config.toml
bias = "all"
weight_decay = 0.034
lr_head = 0.0137
warmup_steps = 200
Each number is 128 + 32 x the weight over the matrix's rms, rounded and kept within 0 to 255. Layers, rows and columns count from 0.

# layer 6 MLP up, 384x96, rms 0.228, rows 10-45, columns 0-95
[[140 186 180 139 113 136 100 125  67  69  83 136 119 163 146 128 131  91 145 147  71 116 175 116 104 152 137 105 116 132 147 111  65 126 184 126  36 109 183 158 163  84  70 127 158 147  95 152  96 113 188 140 118 142 120 111 116 107  58 153 180  69 168 119 108 129 176 148 158  98 172 126 154  80  80 129 144 146 119 117 102 169 129 163 133 120  68 101 174 166 100  98 101 166 139 140]
 [100 143 145 180 159 179 119 152  95 120 133 144  76 163 211 133  90 128 125 129 120 117 106 128 142 130 132 128 181 140 120 194 121 173  85  97 188 118 158 137 110 181 172 170 112 122 118 147 138 107  99 135 154 166 126 124 135  84 144 178 126 127  84 131 149 154 105  93 151 130 136 105 130  96  97 106 115 106 104 155 115  95 104 110 163 117 108 108 132 101 110 144 140 155 117 109]
 [186 113 131 200 101 131  59 134 182 138  86 141 123 146 140 199 143 130 110 190  81 108 156 114 117 176  92 112 108 117 189  57 113 133 114 121  97  93 162 145 130 155 166 124 110 130  55 129 133 131 110 144 129 139  90 137  97 123  56  70 133 157 107  99  90 137 145 121 136 110 134 147 114 123  98 119 103  79 166 148 126 147  93  78 120 149 154 111 129 160 146 115 184 157 124 131]
 [ 92 188  68 138 212 141 141 159  50 109 106 137 107 177  94 116 171 155 148 140  95 103 100  91 184 124 125 157 172 128 157 173  83  70  87  87 136  83 209 163  96 115 119  67 131 149 165 131 143 117  77  83 169 129  83 103 165 129 160 132 161 220  98 138 123 160 156 165 142 108 168 165 100 130 149 167 102  68 176  98 147 139 167 135  84 113 114 131 135 115  73  86  63 147 137 141]
 [133 160  57 164 106  61  99  99  80 118 164 127 140 129 175 158 170  94 165 121 137 103  75 119 172 109 143 128 172 115 136  36 129 110  67 111 136  84 133 128 180 132 178 150 116 104 137 127 152 187  80 158 114 193 123 152 160 128  95  59 169 130 140 154 161 167 138 161  75  57 113 164 166 187 140  66 101 120  91  99 118 106 165 107 132  91 101 162 142 135  83 109 119 128 137 177]
 [155 125 120 156 114 163 149 170  98  95  84 164  92 128  72 152 182  72 132 128 128 142  96 142 143 157  94 137 162  74  90 164 130 130 123  86 161 170 143 136 136  87 131  80 116 149 154 151 131 134 128 114 187  93  76 149  95 121 123 202  76 108 108 114 113 132 171 134 164 117 128  96  81 124 172 120 119  54 136 161 159 159 142  82 188  86 130  98 101 109 140 147 152 125 164 139]
 [147 202 104 116  82 103  55 125 143  92  95 116 153 124 209 125 118  67 109  83 141  81  94 129 103 115 161 136 164 164  82 134 126 138 119  52 161 127 161 153 180  90 151 135 129 143 188 177 131 108 144 130 108 148 127  99 157  95 148 210 129 123 150  99 124  92 136  96 102 165 185 103  68 161  96  72 123 153  95  73 124 127 130 171 137 172 129 174 134 155 136 114 183 102 113 148]
 [166 186 130 169  81 115 115 144 140 147 175  93 135 129 123 135 177 137 154 139 142 114 118 148 131 122 118 109 117  73 143  60 163 136  86 178 112 108 115 144 156  50 192 168  86  77 172 165 135 103 107 230 176 132  86 191 121 120 101 133 146 147 163 123 161 133 130 128 111 142 144 105 101 151 148 170  98  96 155  91  84 128 113 115  92 115 103 178 137 157 123  59 141 133 136 151]
 [122  91 123 148  91 115 184 124 138 155 117 137 143 163 149 122 223  60 116 124  86 146  92 102 107 150 136 136  71 159  70 112 141  84 127 120 153 134 154 182 135 133 149 184 110 130 184 161 111  20 103  99 144 160 140 122  82 109  84 144 142  96 129  69 158 123  96 123 110 152 104  94 185 173 167 132 163 117 146 125 143 128  88 110 130 181 145 148 143 147 114 108 218  61  67 105]
 [143 130 117 134 112 131 150  91 103 100 184 160  62 181 162 130 142  91 140 128 120  96 144 174 135  44 131 122 144 102 130 167 129 119 117 106 129 131 126 123 141 176 122 152 153 118 117 126 151 111 163 135 139 157 118 132 134  91 116  91 119 100 176 101  84 115 102 140 148  93 137 169 123  96 158 207  74 110 115 110 140 146 137 133 171 164 180  94 125 164 105 143 158 187 189 112]
 [130 209 109 154  94 154  86  93 118 146 147 128 122 107 135  94 100 123 146 161 139 181 112 133 145  86 117  69 109  70 122 160 175 150 132  78 127 103  72 128  89 101 147 115 207 161 144 112 101 172 138 113 142 133 153 107  94 136 123 138  99 148 195  82 147 139  73 135 123 160 114 104 151  94 151 108  80  98 114 135 125  79  75 133 190 137 167 121 158 184 118  83 139 156 187 207]
 [148 130 104 124 116 162 152 143 101 122 155 131  71 127 120 151 140 156 180 151 209 120 107  82 122 150 143 156 150 142 154 162 146 151  99 112 101 117  75 124 147  89 112  99 170 177  80 141 189  89 144 176 117  84 117 216  70  98 161 117 102 130 109 167 131 187 129 120 110 144 143  67 119 148 137 142  94  99 158 113 122 191  92 146 118 103 146 109 111 124  69  82 147 210 122 115]
 [164 118 183  86 124  83 117  65 208 156 126 105 172 186 162  91 102 135 149  93 139 142 105 133 122  51 126 184 150 170 143 133  56 113 110  96 154 211 174 205 151 115  74 145 113 146 110 136 158 131 158 108  94 129 141 125 151  60 127 134 144 167 105  99 126 100 176 121 112 127 116 161 207 176 129 128 159 136 125  88 195 116 119 124 108  88 184  69 136 149  59  83 157  84 120 105]
 [134 131 167 117 118 121  40 127 135 194 174  95  85  74 130 137 119 145 165 113 113 148  76 167 139 163  94 114  62 146 194 198  87 149 123  92 117 167  94 163 158  79 128 151 122 130 155 101 141 166  94 139 125  89 102 157  94 171  99 104 148 138 156 180 122 184 110  87 101 130  90 105  96  74  88 147 136 108  79 152 120 101 136 104 121 130 136 131 116  97  64  92 142 159 125 117]
 [143 170 146 120 126 156 111  59  53 120 156 175 132 144 116 163 180 118 148 191  79 193 178 152 152 155 146  59 100 120  89 102 145 146  87 157 148 139 142 141 140 127  67 131 171  76 126 140 145 102 133 150 109 184 132 136  87 117  99  66  83 127 125 176 141 142 112 136 154 140 122 128 156 116  64  56 151 127 130 120 144 143  69 169  95 131 116  87  26 107 105 118 153 150 196 129]
 [ 70  97 119 121 138 124 101 145 138 113 151  91 127 126 143 115 135 147 109 116 129 149 186 143 117 127 118 160 135 113  62 136 146  80  85 107 111 134 124 150  97 166  84 133 159 138 114 183 167  95 187 115 145 122 151 189 137 133 132 122 125 133 136 136 168 219 126  97 145 147  96 126  85 163  64 144 193 111 163 116 149  97 155  99 104  94 122 142  95 133  62  89 140 114 149  86]
 [174  75 104 118  96 121 135  97 112  88 100 123 162  87 114 130 100 161  88 144 131 136 180 132 176 194 135 137  95 125  92 149 143 120 109  72 123 134 176 127  83  98 193 181 106 190 209 202 113 131 147 123 113 118 106 104 111 199 136 112  70 130 109 176 124 113  89 105 162 127 135 165 128  75 194 188 105  68  94 103  91 148 175  81 157  82 203 100 136 116 122 175 112 144 154  85]
 [162 105 137 185 146 170 136 157 100 103 116  73 101 135  90 177  90  95 113 119  98 139 134 142  66 136  68 150 159 123 141 151 107 183  98 119 124 162 166 146 160 178 127 140 126 125 114 143  90 173 142  94 121 114 125  81  99 185 108 155  64 136 132 137 113 120 210 148 155 119 168 103 198  75 117  95 149  96 165 157 107  78 137  73  57 152 121  87 143 164 175 116 178 137 179 173]
 [ 85 140 137 117 177 167  97 149 140  92 159 124 141 102 123 126 175  91 127 120 164 209 159 128 111 131 134 140 115 108  88 192  86 128 168 159 157 110 174 208 177  93 106 135  69 151 124 152 128  75 100 104 147 113 121 106  82 129 125 129 128 107 163 178 143 155 160 102 115 120 113  58 106 118  70 166  85 128 130 121 127 138 190 105  63 110 122 141 129 112 107 101 185 123 188  73]
 [127 134 138  76 123  89 144 146  67 142 114 131 176 124 155 155 190 180  87 126 113  55 150 103 140  69 139 109 180 142 195  87 113 152  94 154 169 154 156 185 157 145 143 146 131 173 130  96  87 110 110 127  75 125 106 189 154 141  46 151 130  82 151  85 149 130 125 101 104 127 170 157 143 148 175 138 156 155 127 112 126 120 106 112 100 120 133  37 107 135  98  91 148 138 117 157]
 [142 167 123 139 125 161 113 157 171 125 133 123 133 168 112  69 118 126 117 132  73 132 119 115 148 102 142 121 182  98  83 122 105 135  88 136  87 173 130 124 158 153 118 159 167 168 166 124 123  87 141 191 127 137 112 119 103  98  80 191 188 119 125 103  76 106  99 140 116 151  72 108  83  97 109 146 117  67  91  77  84  66  73 140  94 101 136 155 138 132 146  86 113 129 158 126]
 [139  87  78 125 213 144 146 127 153 142 111 123 109 144 104 146 172 144 106 120 101 169 122  73 177 139 152 156 125 147 122  63 154  82  90 127 125 126 137 154 123 124  88 157 138 117 122 119  57  96 121 166 119 142 131  80 129 102  97  86 104 147 180 102 103 110 142 112 120 150  67 164 176 164 104 133 153 145 124 145  93 129 150  92 130 183 181 133 195 123 155  45 138  86 140 155]
 [116 150 103 148 164 182 122 104 130 107 147 185 119 137 134 175 110 105  84 123 131 143 100 134  73 131 121 134  92 131 135 128 154 153 134 140  80 132  57 178 103  78  87 103 136 196 124 160 141 107  64 101 136  97 142 112 104 129 138 110 118  92 144 154 195 149  77 120 159 129 159  81 141 125  58 120  92 112 177 167 153 180 118  75  54 122 164 145 114 144 122 145 144 110 240 135]
 [113 142 175 149 112 115 115 176 124 122  92 116 136  84 110 128 139 101 124 139 163 126 160  99  99 115  82  74 153 105 187 140 124 172 127 119 109 125 113 146 148  83 125 111 103 217 111 141  93 107 158  90 112 153 144 187 137 155 148 114 163  99 115 142 155 176  82 109  72 123 182 132 122 141 114  95  74 140 112 133 138 138 102 167  95 167  91 154  92 162  73 119  88 143 180 142]
 [164 111 161 140 135 113 102  43 107 116 169  50 134 104 148 122  95 145 165 157 144 139 138 116 155 154 141 173 129 151  61  84 112 187  68 129 185 119  98 141 126 135  99  76 108 170 107 126 185  82  89 124  51 129 151 169 128  50  98 115  79 106 120 110 137 109 119 153 101 159 105 111 156  99 164  99 140 129 125  73  81 138 143 123 104 150 155 178 169 187 100 129 166 182 126 111]
 [100 155 175  96 125 108 117 148 129 106 143 119 170 127 178 149  66 108 141  84 108 132 114 100 156 156  92 134 108 175 142 141 115  61 115 143 159 113 111 157  67 129  79  77 120 126  88 146 154 116 129 220 151 137 154 101 146  90 127  60 159 128 153 144 113 192  63  86 150  99 175  70 109 135 124 150 157 149 122  75 176 140  91 103 115  72  76 174  96 171 108  93  85  94  83 143]
 [102 219 165 129  44 126 132 166 117 133 169 104 124 182 102 121  67 172 160 180 115 144 151 109  72 133 129 163 106 160 154 154  54 145 139 120 160  98 149  95 169  56 102 150 116 144 143 149 112 115  97  98 139 125 129 132 127 140 143 119 159 177 176 175 163 119 134 121 100 136 150  91  73 116 128  69 202 130 168 137 116 106  92 108 155 159 150  26 128  82  79  89  84 139 104 102]
 [159 106 137  85 117 127 194  99 173 118 130 106  90  76 192 108 126 164 149 178 130 196 111 122  92 108 107 158 122  98 172 220 141 126 150 106 139 168 165 166 105 146 128 104  64 151  80 113 159 142 157 162 120 110 169 124 121 107 122 138 192 171 160 170 137 131 134 143 103 140  93 163 112  97 124 110 130  71 121 181  60  62  56 148 139 114 124 152 125 116 153 143 125 169 117 171]
 [149  92 118 147 117 170 137 131  85 138 158 100 184 149 126 109  96 109 185 100 151 105 139 141 113 182 169 109 134 118 173 194 128 101  89 127  97 106 115  83  94 166 124 140 137 109 116 129 156  92 140  80 184  91 184  70 147 104 142 150 182 174  88 174 150  79 133 132 130 163 172 148 158  63 106  96 161  76 156 105 148 156 100 109 133  83  99  86 123 137 121 110 155 112 167 121]
 [175 122 150 128 138 132 145 109 102 104 168 109 118  93  98 130 146 198 117 162 101 144 180 112 182 135 119  89  77 106  83 121 137 162 106 149 103 198 119  71 139 126  94 160 150 104 113 189 187 164 168 143 126 148  89 117  99  77 142 141 110 130 148  71 143 136 147 216  43  44  93 141 191 103 138  71 171  75  99 119 134  83 160  98  74 156  83 174 175  85 147 152 128  89 130  93]
 [166  57 139 142  47 144 186 133 120 114 134 209 160 136 162 109  77 110 132 142 153 130 124  82 125  94 133 147 100 143 166 136 135 157 140 168 155 118 158 135 136 104 116 123  42 135 118 176 138  92 132  95 156  69 168 136 172  86 125 186 131 137 172 156 182 156  54 118 146 170 143  95 174  91 128 198 128  77 124  69 151 140 119  88 157  62 102  70 128 133  89  73 157  93 173 111]
 [124 179 133 134 160 134 156 177  91  68 129 161 117  96  86 141 141 131 167 215  93 161 103  87 114 186 127 147  88 138  85 192 125 121 159 131  86 183 126 151 132 106  73 165 115 148 159 177  80 160 101  71 113  65 120 142 133  93 163 117 164 157 141 158 108 181 117 126 131  84 145 150 120 156 128 159  94 110 103 191 165  83  99 141  98 152 104 160 199 165 141 125  77 162  56 131]
 [125 150 111 104 120 137 160 121 157 104 106  78  61  76 145 102 100 135 137 116 126 103 199 113 140 144 202 150 122 135 127 147 121 124  97 141 168 101 195 190  98 160  60 128 148 153 112 146 130 160 139  80 129 101 136 127 117  94 150 114  79  90 140 139 105  94 129 124  92  70 156 132 138  80 117 147  82 129 115 121 149 123 105 141 178 129 131  97 137 134 157 138 123 102 160 120]
 [ 86 165 142 137 115 156  83 122  87  76 147  89 174 176 120 185  86 172  71  88 147  51 155 107  73 120 115 175 121  69 128  79 111  98 162 109 126 118 137  75 163 142 136 176 100 185 184 158  83 129 183 177 125 143 123 146 154  91  73 175 191 136 229 151 155 145  89 184  89 111 118 131 129 150 126 195 168  86 195  99 142 123 123  81 130 143 121 102 146 112  87 121  78 149 116  84]
 [144  92 146 102 119 103 136 121  77  92 172 141 120 165 167 174 121 174 176 116 173 103 108 127  88 153 200 182 114 191 127  81  69 131 162 114 116 173 107  98 101 120 106 118 110 148 104 157 114 106 139  62 118 130 118 163  95 113 107 165 115  72 106 170 120 167  72 156  89 107 109 175 158 114 212 158 165  79  46  93 142 141 121  83  50 123 141 141 179 151 127 151 106 113 119 109]
 [133  99  49 166 150 137 127 119 104  91 145 142 113 130 170 116 110  89 153 123 189 122 108 137 116 159 132 173 120 115 172 183 155 136 157 115 112 177 158 147 174  99 126 107  64 119  67 197 102 152  91  98 167 176  96 183  93 121 119 113 120 118 144 127 116  72  48  87  55  52 169  96 154 150  62 105 197 170  92 175 116  87 103 153 128 166 105 114 126 142 153 141 138 113 147 112]]
# layer 6 MLP down (transposed), 384x96, rms 0.2, rows 10-45, columns 0-95
[[165 199 183 167 173  80  96 106 143 146 138  74  39  94 141 198 130 143 155 182 134 113 137 137 168 142 131 115 131 144 144 166  92  87 135  64 115 198 147 113 162 137 145 188 131  57 134 167 188 118 134 153 173 100  94 121 120  54  83  71 179 143 118 191  87 150 129  94 132 113 221 117 116  40 129 120 128  68 115 161 119 137 104 102 164 101 124  62 145 109  99 148 166 104 142 201]
 [168 120 137 128 109  61 118  98 171 145 126 145 146 110  68 101 143 168 113 150 136 128 138 121 119 149 136 118  94 108 131  73 151  77 182 120  69 146 102  94 107  74 107 105 146 126 141 103 122 116 137 138  77  97 120 114 142 130 144  81 115 126  79 138 113 103 148 153 142 146 123 111 127 149 126 123 114 152 127 143  89 106 129 138 100 137 136 123 126 128 161 160 104 139 126 167]
 [108  88 127 148  98 114  99 135 148 119 152 135  99 155 120 172 105 171  94 148 162  94 101 111 124 112 133 130 178 142 142 117 143 136  88 118 150 118  93 101  71  70 141 154 157  86  56 109  93 131 140 131 114 123 150 138  95 140 104 169 188 133 123 142 115 155 149 151 180 113 175 173 155 135  65 159 138 165  93 180  74 114 127  87  85 107 133 104 144 122 217 158 106  85  74 114]
 [172 141 113 145 106  91  96 151 120  75 139 166 122 144 149  97  82 129 158 155  95 120 122 169 145 147 162 116 184  84 139 106 125  50 154  86  84  78 164 185 123 119 223  56 140 161 114 136 101  69 112 129 169 117  96 161  50 167  85  76 140 134 179  63  61 177  98 145 123 168 173 181  74 104 109 143  74 189 119 124 161 219  38  32 128 171  90 149 157  89  98  70 110 162  81 135]
 [170 131 174 104 154 141 135 135 131 128 154 142 102 134 110  89 145  69 186 136  94  93 162 200 105  66 163 196 113 105 114 145 159 145 114 152  95 109  95 108 153 132 155  48  83 157 118 121  54 156 131 199  99 175 124 104 100  86 131 144  84  55 131 138 119 183 134 112 150 124 110 123 129 135 150 109 118 142 129  97  96  82 204 121 131 107 123 132 137 124 163 159  99 130 108 128]
 [120 132 123  77 122 101 152 133 151 131 195 141 116 104  94 119  58  88 116 165  72  68 124  73 150 116 155  86  80 174 100 114 126 102 101 136  69 136  78 115 144  98 135 174 153 104 123  62 135 133  44 116  71 171 150  74 133 111 114  98 122 161 183 160 135 155 126 103 201 145 149  96 149  78 166  98 134 140 148 129 123  71 134  77 131 180 126  87 138  77 114 102 183 132 105  79]
 [112  97 113 109 118 155 134 157 153 103 133 174 124 121 109 105  70 163 136 179 105  94 174 103  92 103 144 145 110 119 112 117 188 124  92  71 177  81  67  93 127 129  57 148 129 100 143  69  64 134 116 122 117 165 158 106 113 109  79  89 102 187 127  86 154  56 167 184  26 134 134 117 149  72 110  93 141 118 127 122  87 116 187 137 116 139 105 162 111 118 146  95 161 123  66 146]
 [ 79 115  94  89 103 114 157  65 125 181 146 181 161 131 160 164  66 135  98 119  99 135 177 129 125 157 155 112 149 161 164 111 107  98  78 174 123 104  98 147 124 101 114 158 107 142 109 170 160 124 126 169 102 112 118 152 127  98 133 145 127  69 123 168 152 134 180 165 167 118  92 161 161 152 125 142 158  96 131 142 104 203 129 158 105  86 110 160  96 140 142  94 178 111  84 144]
 [ 90 110 144 122 115  99  45  60 123  92 129 107  81 134  97 117 147 150 127 120  50 156 160 167  46 130 149 178 116 145 109 129 107  87  76 118 115  97  71 119 102 177 112 139  69  58 162 101 139 100  92 113 169 111 103 131 115 130 127 141 129 120  59 132  85 112  71  31 143 117 173 134  50 172 123 180 164 124 112 145  75  81 157 123 111 157  87 102 142 160 141 130 121 111  91 135]
 [127  88 161 132 152 129 103 137 119 151  72 111 152 143 118  57 129 133 116 146 138 129  98 114 146 179 161 100 133 100 121 122 110 123 128  94 115 114 161  87  93 105 140 109 154 125  75 130 120 148 129 122 142  94 142  82 141 121 141 146 133 171  95 164 156 143 129  74 123 132  86 103 125 147  53  79 176 129 134 124 151  91 146  72 150  96  93 109 127 134 155 121 166 103  97 116]
 [139  98  59  73 134 144  58 157 144 169 173  95 107 151 153 155 116 119 113  70 120 136 204 149 152 159 174 209 114 158 153 150 195 141  90 124 115  84  64  91  54  86 145  92 100 128 104 121 132 134  79  88 108 169 114  93 171 131 136  97 160 168 194 158 123 175 111 154 132  85 143 147 100 171 116 107 115 163 150  82 180 124 143 125 144 113 140  91 169 152 172 164 119 153 142 117]
 [148 133 161  87 105 133 130  74  99 142  99  90 137 119 119 118 105 157 121 194 151 137  67 178 148 115  94 112 106 180 117  72 157 148 140 114 124 116 128 111 141 168 119 148 117  89 193  98 100 106 117  82 164 123 126 179 177 144 112  88 143  65  78 163  46 110 120 142 114 113  95  87 154  70 187 121 140 133 126 171 109 142 100 173 151 106 101 126 121 106 142 145  90 121 126 167]
 [113 109  93 142 125 174 177 140 139  74  89 142 157 147 135 180 193 151  57  56  88 110 120 186 104 225 148 107 209 109 125 146  76  77 130 178 147 123 123 111 121 103  85 113 148 153 125 137  81  97 172 154 121 112 118 163  98 126  41 142  62  95  87  94 162  91 165 120 119 110 158 181  94  75 171  65 115 119  56  72  87 113  78 244 157  85 149 101 138 140  56 144 103 123 136 133]
 [166 110 139 122 135 157  85 140  73 101 119 109 159  89 106 146 129 147 109 140 214  87 135 125 185 171 126 124 119 175 118 127 121 122 156 129 115 117 128 114 170 145 110  74 144 151 159 165 126 101 137 120 144 177 133 103 161 146 154 154  68  95  70  31 101 153 158 122 121 163 130 154 154 125 131 145 102 133 183 173 209 141 186 161 164 143 119  96  96 141 126 166 178  49 117 146]
 [ 95 144 129 128 112 165 130 120  96 106  82 105 109 174 124 113 147 124 149 134 138 112 124 173 129 167  86  88 115 155 122 140 104 169 121 157 151  73 104 189 111 144 119 122 162 110  83 125  97 157 183 114 132 126 148 115 124 148 103 176  39 145 230 173 157 131 113 122 124 152 143 135  86 110  83  96 137 176 125  90 109 115 156 125 121 139 205 116  86 139 153 133 153 174 118 139]
 [109 145 100 127 120 128 119 103  93 137 142 149 102 156 134 139  87 130 120 183  95 141  86  91 152  94 157  88 151  55 121  80 114  98 119  85 123 181 176 133 148 167 143 149 128 116 122 166 152 113 125 168  76 128 105  97 148 122 103 114 168 156  98  85 108 193  88 109 103 163 144 147 121 170 129  92  98  84 106 119 178 174  49 145 127 100 117 136 161 135 114 119 154  93 172 146]
 [ 73  85  65 143 179  89 192 164 118 111 121 142 133 144  92 107 146 216 109 116 123  62 104 120 127 150 163 150 128 148 117 127 114 132 134 191  69  98 120 196  92 145 116 120 144 144 177 155 137 149 128 126 132  72 121 135 116 171 157 144 156  82 142 152 163 171 125 109 139 164 153 113  91 141  82 155 114 158 145 174 159  71 111  88 118 250 172 124  94 111  82 183 160 116  93 130]
 [ 45  97 122 139 113 130 160 169 169 145 130 150 112 129 127  72 104 124 101 126  81 116  87 131 177 135 153 124 104 146  99 167  44 128 106  94 119  92 135 158  68  94 116  68 120  62 117 146 188 138 105  83 136 143  99 182 148 134  83  79 125 152 199 103 203 136  95 130 141 160 151 147  93  93 150 124 143 133 110 164 172  94 135 143 164 161 122 135 154 128 109 104  91 163  51 169]
 [131 133 129 104 150 108  96 164 109 134  90 103 138 178 143 107 119 153  87 168  80 184 117 117 132  77 133 126  99 123 112 128  86  99 153 125 167 161 147  67  96 163 111 163 144 111 178  48 101 150 152 194 104 159 143  88 147 132 133 118 141 154 150 120  81 127 162 134 146 136  85 164 145 116 103 162 104 121 209 167  86 105 119 110  86 136 108 102 154 176 127 139 116  94  86 139]
 [103  79  53 132 115 137 143 128 152 160 167  99 128  91 191 157 140 136 116  91 156 154 113 218 135  96 172 190 158  84 140 137 181 104  54  66 138 114 129 155  91 124 154  77  90 132 167 161 131 112 119  93 154 129 149  86  98 160 121 118 132 174 110 120 106  91 173 118 152  84  94 121  96 150 105 133 131 154  96  92 191  76  91 122 124 105 138 135 113 113 141  97  84 122 176 121]
 [ 39 121  93 118 192 108 112 128 124 137 152 164  84 157 183 141  89  94 124 134 164 140  69 152  91 141  99 139 156 141 110 138 138  99 140 156  65 145 127 203 143  97 131 172 135 163 134 154  82 154 116 148 106  99 104 174 129 100  95  91 163  89 117 133 104  71 154 119 165 133  21 147 147 185  93 117 117 138 115 146 136 129 123 144 125 147 122 144 102 112 115 120 144 126 173 146]
 [116  82 123  60 157 145 125 163 178 170 126 106  89  93 149  92 133  65 164 102 155 129 103 130 195 106  48 111 106 135 151  95 136 114 141 147 118 136  93  83  99 126 137 195 140 143 136  84 114 156  94 175 109 189  65  88 129 164  53 139  77 141 109  71 103 115 133 104  83 139 156 105 162 129 145 104 181 120 102 148 133 154  94 115 160 153 103 127 111 103 159  79 130 184  58 202]
 [117 154 127 138  90 160 154 141  69 128 148  87 156 141 126 102 156 158  99 162 158 188  71 185 111 122 128 139 151 100  66 164 155  62 107 135 150  73 124 148  83 104 171 120 133 132 134 191 158 123 146 111 160 199 129 121 195  80 164 190 133 109 174 140 111 189 188 133 167 156  33 162 131 140 109 161 130  93 159 145 123  93 122 168  63 151 116 160 123 100 130 108 102 182 153 144]
 [101 125 137 144 154 158 137 111 143 133 127  97 175 146 146 141 105 115 163  40 134 125 100 157 134 163 128 162 110 147 136 121  85 103 148  83 139 119 158 175 144 150 128 118 142  95  81  88 166 117 114 129 163 138 155 135 127 115 141 119 123 119 116 124 130 111 127 155 128 148 141 161 186 147 132  84 121 129  97  77 126 192 177 159 179 116 142 135  81 136 149 131 159 139 134 114]
 [122 142 135 105 106 182 138  46 103 146 115 119 136 133  80 142 113 143   1 177 122 139 149  94 127  74 145 108 117 104 148 174  79 137 117 161 135  73 127 128 138 126 120 154 147 146 137 120 123 192 145 128 101 128 169  84 134 184 133 141  79 139 144 189  98 135 115 122 106 141 149 124  73 180 114 155 136 121 191 116 130 114 107 126  72 135 128 114 120 102 157  83 155 183 132 144]
 [ 88 105 146  94 178 154 107 153 174  84 135  85 135  97 156 130  83 113 153 143 104  66  86 111 132 158 124 148 103 155  90 137 141 145 141  67 135  90 162  97  92  98  71 103 107  25  38  79 137 173  94 116 149  61 135 119 149 119 104  63 131 125 125 162 180  87 126 159 165 118 154 100 153 138 114 119 138 170 107 137 149 146 178 143 128 137  73 109 120 184 167  62 138  42 153 115]
 [127 152 132 119 119 125 197 106 109 143 119 113 116 181  70 101 147 120  76 208 116  99  69 136  99 128 132 204  94  76 105 146  99 159 114 136 164 131 148 192 198 110  80 111 135  88 133  98 153 154  68  93 130 118 105 211 138  82 159 182  75 149 218 177 160 140 102 117 148  53 109 156 124 185 137 105 111 126 164 127 126 137  75 146 159 198 111 102 160  69  70  22 146 118 107 133]
 [117  89 208 166 108 160  95 122 141 137  84 121 155 121 127 109 151  83 132 107 148 156 170 144 137 164 110  84 122 109 120 126  96 110  75 152 164  81 140 133 111 189 123 180 158  92 125 144 117 125 191 128 167 183 116 135 113 148 145 133 187 174 123 145 120 108  96 117 135 127 110 116 107  65 143 137  87 142 105 106 149 167 160 110 115 138 136 168 118 155 105 117 129 156 142 149]
 [ 96 123 100 106 121 115 127 137 159 119 105 167  68 151 113 131 125 136 109 126 113 142  85  89 138 128  86 124  96 105  93  88 131 132 164 101 148 107 144 119 121 111 147 119 108 131 153  81 106 157 124 140 130 119  84 150 123 124 101  98 114 127  63  84 160 119 116  99 151  98 101 135 122 106 167 148 159 118 113 144 153 123 115 132 116 135 127 137 126 150 135 139 107 130  85 171]
 [138 106 128 166 163 121  51  79 133 162 149 118 178  89 108 124 141 141 129 137  57  67 144  98 172 156 131 131  97 108  80 176 196 139 105 126 108 115 186 101 107 120 127 147 132 109 195 228 154 160 137 112 130 135 137 108 155  71 136 110 116 108  63 114 141  83 160  95  86 119 106  96 115  72 125 196 127 177 172  88 168 106 151 202 108 179 126  77 207 133 143  86  90 139 139 137]
 [153 130 131  88  57 147 123 129  78 130 125 183 164 148 139 196  86 125 127 123 165 129  99 137 150 190 126 139 120 129  96  71 124 116 140  51 130  53 114  91 102 146 158  89  94  99 166  75  81  83 153  93 187 125 113 128  52 137 185 125  62 189 115 133 118 162 148 142 144 114  86  92  95 152 191 113 160 103 113 180 173 155 198 146 136 114 132 120 127 140  80  69 104 138 208 149]
 [138 153  79 100  39  79  56 169 131 110 136 151 121 157 104 141 111 115 130  67  99  96 137 105 122 157 102 187 116  91 115  93 145 107 183 152 139 145 193 137 121 119  94  82 124 152  75 132 168 140 166 109 191 100  83 161 109  75 104 103 122 131 209 160  94 161 190 152 120 146  79 123 131 129  86 145 129  90 155  67 167 138 136 121 144  70  95 120 191  97  57 137  94 161 140 110]
 [122 113 111 123 142 136 107 170  99 150 122 144 168 148 104  99 163 137 105 118 134 112  87 118 141  89 113 101 113  90 132  95 127 154 157 138  92 159  98  98 117  73 167 109 130 126 160 128  91  86 110 155 160 131 115 146 130 129  98 120 137 136 118 104 122 120  98 140 130 190 114 163 141 134 185 115 147 101 142 139 136 119 161 119  65 102 111 118 119 100 112 120 129 152  94 140]
 [119 109 125 138 111 176  94  90 160 165  51 154 168 167 111 156 114  61 105  64 203 149 153 143  84 172  87 133 182 118 123 179 102 142 144 125  69 133  97 141 183 122 122 168 147  70 255 226 107 166 153  85  72  99 144 141  69  95 222 173  89 189 156 167 137 108 128 185 131 111 165 155 141 113 138 144 102 126 134 131 138 143 172  98 125 145  63 101  70 135 101 102  94 163 126 179]
 [121 126  92 127 140 108 153  89 156 157  98 172  94 144 113 199 195  76 118 117  99 149 119 111 119 172 107 140 127 131  77 148 122 162 169 108 146  96 165 128 157  95 131 129 121 128 138  76 108 162  78  74 103  97 154  91  97 126 116  86  86 134 139 110  58 118 111  75 154 146 148 150 138 122 140  64 119 113 133  84 175 145  71 156 124 143 141 168 115 133 108  75 168 171  95  85]
 [105 159 149 148  99 115 159  95  67 177 100 103 126 187 141 106 156 146  95  97 119 172 123 106 134 143 122 107  65 118 163 131 129  99 179 129 201 146 139 175 133 130 101 116  73 156 140 125  99 119 116 113 103 100 147 184 186  75 110 163 139 147  79 136 121 100  86 163  74 129 123  96 131 159 108 116  80  77 139 159  91  94 154 211 140 109 152  96  96 154 131 104 119 125 101 170]]